config.yaml
num_key_value_heads: 2
rope_theta: 222000.0
tie_word_embeddings: true
init_std_qkv: 0.0431
init_std_up: 0.0431
max_seq_len: 512
Each number is 128 + 24 x the weight over its row's rms, rounded and kept within 0 to 255. Layers, rows and columns count from 0. The size above them is the row's rms in percent of the matrix's.

# layer 6 MLP down, 160x640, rms 0.0804, rows 146-159, columns 384-511
size [ 98 108  97  96 286  98 102 101  94  97  92  77 102  95]
[[128 103 137 140 108  89 111 114 145 172 108 123  92 175  56 135 101 150 175 111 114 116 136  98 175 145 153 134 123 103 118 118 135 153 154 141 131 131 112  88 144 109  97 157 158 144 140 155 133 196  91 143 149 156 105 124 105 147 153  94 119 153 146 110 113 112  79 123 120 134 104 105 136 126  78 171 123 138 110 116 178 138 141 110 127  87 176 150 126 153 156 140 146 121 127 106 163 134 133 154 123 215  91 143 114 169 151 130 139  98 150 112 134  73 119 178 114 171 120 142  92 138 171 133 143 108 180 122]
 [ 98 122 130 152 169 141 103 119 128 121 146 166 112 127 128 142 127 123 117 123 122  97 119  91 119 126 126 188  78 122  80 139  97 132  93 122 135 111 140 179 147 185 146 130 130 113 129 119 120 118 155  87 121 114  91 157 141 124 137 106 139 137 152 156 150 102 116 108 158  99 160 146 155 108 149 149 102 158 127 139 107 146  97 122 168 142  81 120  97 111 154 133 112  99 145 154 113 111  93 118  93 135 142  91 187 107 155 121  86 112 132  70 118 114 198 153 129 123 134  91 111 103 133  82 158  96 164 106]
 [125 119 123 133 186  92 143 111 129 121 113  72 150 153 103 147  98  91 101 125 133 134 170 136  97 159 123 131 161 129 156  59 108 167 113 120 124 125 108 101 126 154 111 136 142 152  94 147 128  82 124 164 127  69 163 146  94 110 140 141 118 169 155 159 123 129 102 112  83 125 132  84 102 142  64 134  95  75 121 106 116 139 114 124 110 161 122 123 150 118 144 150 134 141 103 154 158 138 126 149  84 153  82 119 112 107 154 125 152 179  87 159 150 134 148 138 141 135 126 134 116  85 122 151  92 138 108 118]
 [136 177 140 155  96 141 147 100 144 153 146 135 110 184 143 120  98  97 117 119  57 100 116  89 124 138 166 157 122 111 117 100 165 129 116  88 106 101  98 133 118 131 180 149 205 105 125 140  73 175 136 145 142 152 145 102 142 158 178 146 121 102 134 157 122 155 136 137 128 146 147 106 137  97 121 100 113 175 107 120 105 135 126 127 155 191 163 127 117 114 120 130 119 139 129  77 102 137 163  97 128 111 118 130 127 141 112 118 106 137 125 105 135 106 132 143 105 142 165 112 128 116 161 132 176  99 134 132]
 [135 154 102 126 151 144 168 145 166 160 125 118 145 136 120 112 142 142 151 149 147 156 182 145 146 178 149 125 168 150 189 110 141 122 160 144 143 138 140  88 150 142 132 126 100 156 131 180 148 146 120 118 127 131 140 150 108 149 173 121 158 122 147 123 113 175 137 133 158 174 138 106 108 171 113 125 148 151 143 108 173 137 169 140 122 155 162 177 106 155 120 147 131 135 133 140 136 167 145 160 146 165 143 180 132 141 134 122 169 152 123 150 147 129 131 139 153 149 119 185 104 146  77 134 140 174 108 175]
 [ 98 162  69 139 126  88  93 154 151 136 135 139 119 107 161 151 103 157 123 115 134  99 101 121 126 145 107 182 131 168 113 129 111 113 155 121  99 175 135 162 105 122 112 138 121  72 118 162 143 155 137  93 147 153 126 126 157 170 118 116 121  87 141 166 140 105 143 145 197 119 150 128 113 148 119 121 144 123 119 130 143 124 120 129 155 147 121 121 149 108 127 121 128 127 153 133 139 112 130  78 115 131 120 123 148 124 130 151  85 120  90 142  85 127 121  97  80 136 148 145 125  98  87 143 115 119 138 150]
 [164 131 143 163 108  84 124 135 122 140  90 130  70 119 159 143 165  93  99 115 171 124 119 123 150 140 123 137 101 130 107 145 120 134 134 125 121 116 123 155 131 141 151  79 128 147 143 139 153 130 131 102 166 135 101 148 133  92 120 103 150  83  88 127  89 119  99 115 103 161 108 124 143 127 126 120 110 169 111 149 161  90 121  96 112  77 100 102 110  71 117 125 139 183 126 144 134  97 117 126 124 108 119  96 183 102 122 117  97  89 122 142 122 125 143  95 153 156 155 131 143 139 141 141  97 120 141 104]
 [127 141 145 174 124  72 116 131 112  96 168 135 126  94 123 149 128 123 148 133 154 111 131 163 186 103  98 132  95 114 139 135 101 152 130 178 143 167  95 121 155 115 103 142 106 162 121 126 132 137 109 107 101 111 129 127 148 135 145 126 101 110 131 166 134 120 164 191 133 157 106  97 172 142 124 179  79 160 149 162 203 118 144 151 121 129 141 107  50 102 132 155 131 130 140 140 147 122 121 175 130 185 138 139 123 120 142  94 130 133  79 142  81 122 121 138  82 110 115 141  75  93 126 119 109 138  87 142]
 [146 139 148 133 107 120 140 136 122 143 123 103 133 130  92  91 146 113 165 110  95  77 123 136  93 149 132 102 115 149 122 112 129 113 123 183  94 126 140 135 109 134 176 113  87 141 130 143 127 123 113 162 169 118 106 149 132 149 137  97  80 127 122 133 121 111 106 159 169 152 143 134 103 122 138  98 133 148  81  87 110 138 143 128 149  89 129 118  99 128  80 107 122 151 130 133 138 139 107 126 161 156  96 158  92 106 107 129 140 132 108 135 123 103 102 115 107 110 128 140 122 120 147 166 109 132 104 164]
 [ 94 172 117 168 137  96 106  83 132 113 143 146 163  64  94 141 132 154 128 171 123 143 146 173  90 133 105  95 158 130 127 114 121  94 103 132 154 169 142 113 138 146 196 152 113 121  52 134 140 151 134 147  95  68 108 118  83 152 134 140 178 124  98 100 142 158 142 131 128 121 127  84 156 124 106 154 124 179 150 100  98 133 136 164 116 140 147 139 135 201 132 111 162 113 136 135 129 124 170 156 133 139 109 113 133 130 117 106 126 180  97 144 149 162  98 130 132 143 119  97 136 109 156 132 102 125 138 150]
 [141  91 170 113  93 144 122 128 147 101 106 117 143 120 145 168 157 147 174 169 173 134 116  95 137  98 129 105 124 121 107 105 124 140 168 135 134 129 147 117 128 125  94 142 139 142 107 152 148 126 113 187 115 104 113 130 103 140 110 149 118 170 152 108 176 137 105 132 140 144 125 152 104 109 140 121 118 121 151 155  78 125 119 108 147 126 122 149 104 116 116 113 176 141 108 114  95 135 167 132  64 140  99 121 167 114 146 148 159 145 164 116 154 107 151  98 136 129  84 106 136 137 130 129  89 129 142  84]
 [152 102 131 147 126 157 155 176  98  86 153  76 107 123 148 173 117 148 190 122 143 142 143  63 133 161 108 134 139 116 164 170 172 152 127 124 125 127 145 131 109 118 107 123 121 133 162  94 147 104 132 191 141 137 124 133 137 150 112 110 134 141 110 146  46 133  98 159 138 159 115 130 109 112 113 174 106 133  99 153 160 163 106 131  37  99  84  84 135 116  98 160 140 156  60 104 103 144 184 153 127 143 125 108 120 143 120 150 146 119 128 165 147 107 168 119 139 130  98 131  48 164  81 122 130 116 153 149]
 [123 162 110  96 157  86 160 175 113 153  76 117 112 135 140 124 151 127 144  94  91 102 145 138 158 157  95 130 135 110  95 146 101 170  99 121 150 105 160 158 137 161  93 109 160 136 188 110 119 105 121 118 139 168 119 144 188 131  80 130  95 115 122 133 118 147 100 157 133 175 108 106 111 116 129 119 100 111 145 166 117 145 135 115 121 125 125 118 148 139 102 123 103 110 142 164 132  94 120 123  99 108 135 122 118 118 142  73 119 113 116 121 132 123 183 165 135 102 123  98 151  94 134  85 133 125  81 130]
 [122 145 113 143  95 108 146 149 168 206 143  93 113 148 142  87 135 142 145 164 155 125 109  85 133 130 155 111 157 122 136  74 125 148  82  97 135 114 149 141  99  91 119  88 123 115 141 108 139 130 113 136 122 158 101 133 149 139 113 103 142 148 105 106 176 146 124 111 131 142 125 129 143 108 107 151 116  93 157 155 160 135 134 130 100 132 117  63 134 137  93 146 182 126 151  94  73  91 139 101 108  95 147 121 150 146 136 148 165  63 138 125 109 146 133 122 159  90 128 159 121 202 112 147 118 123 176 114]]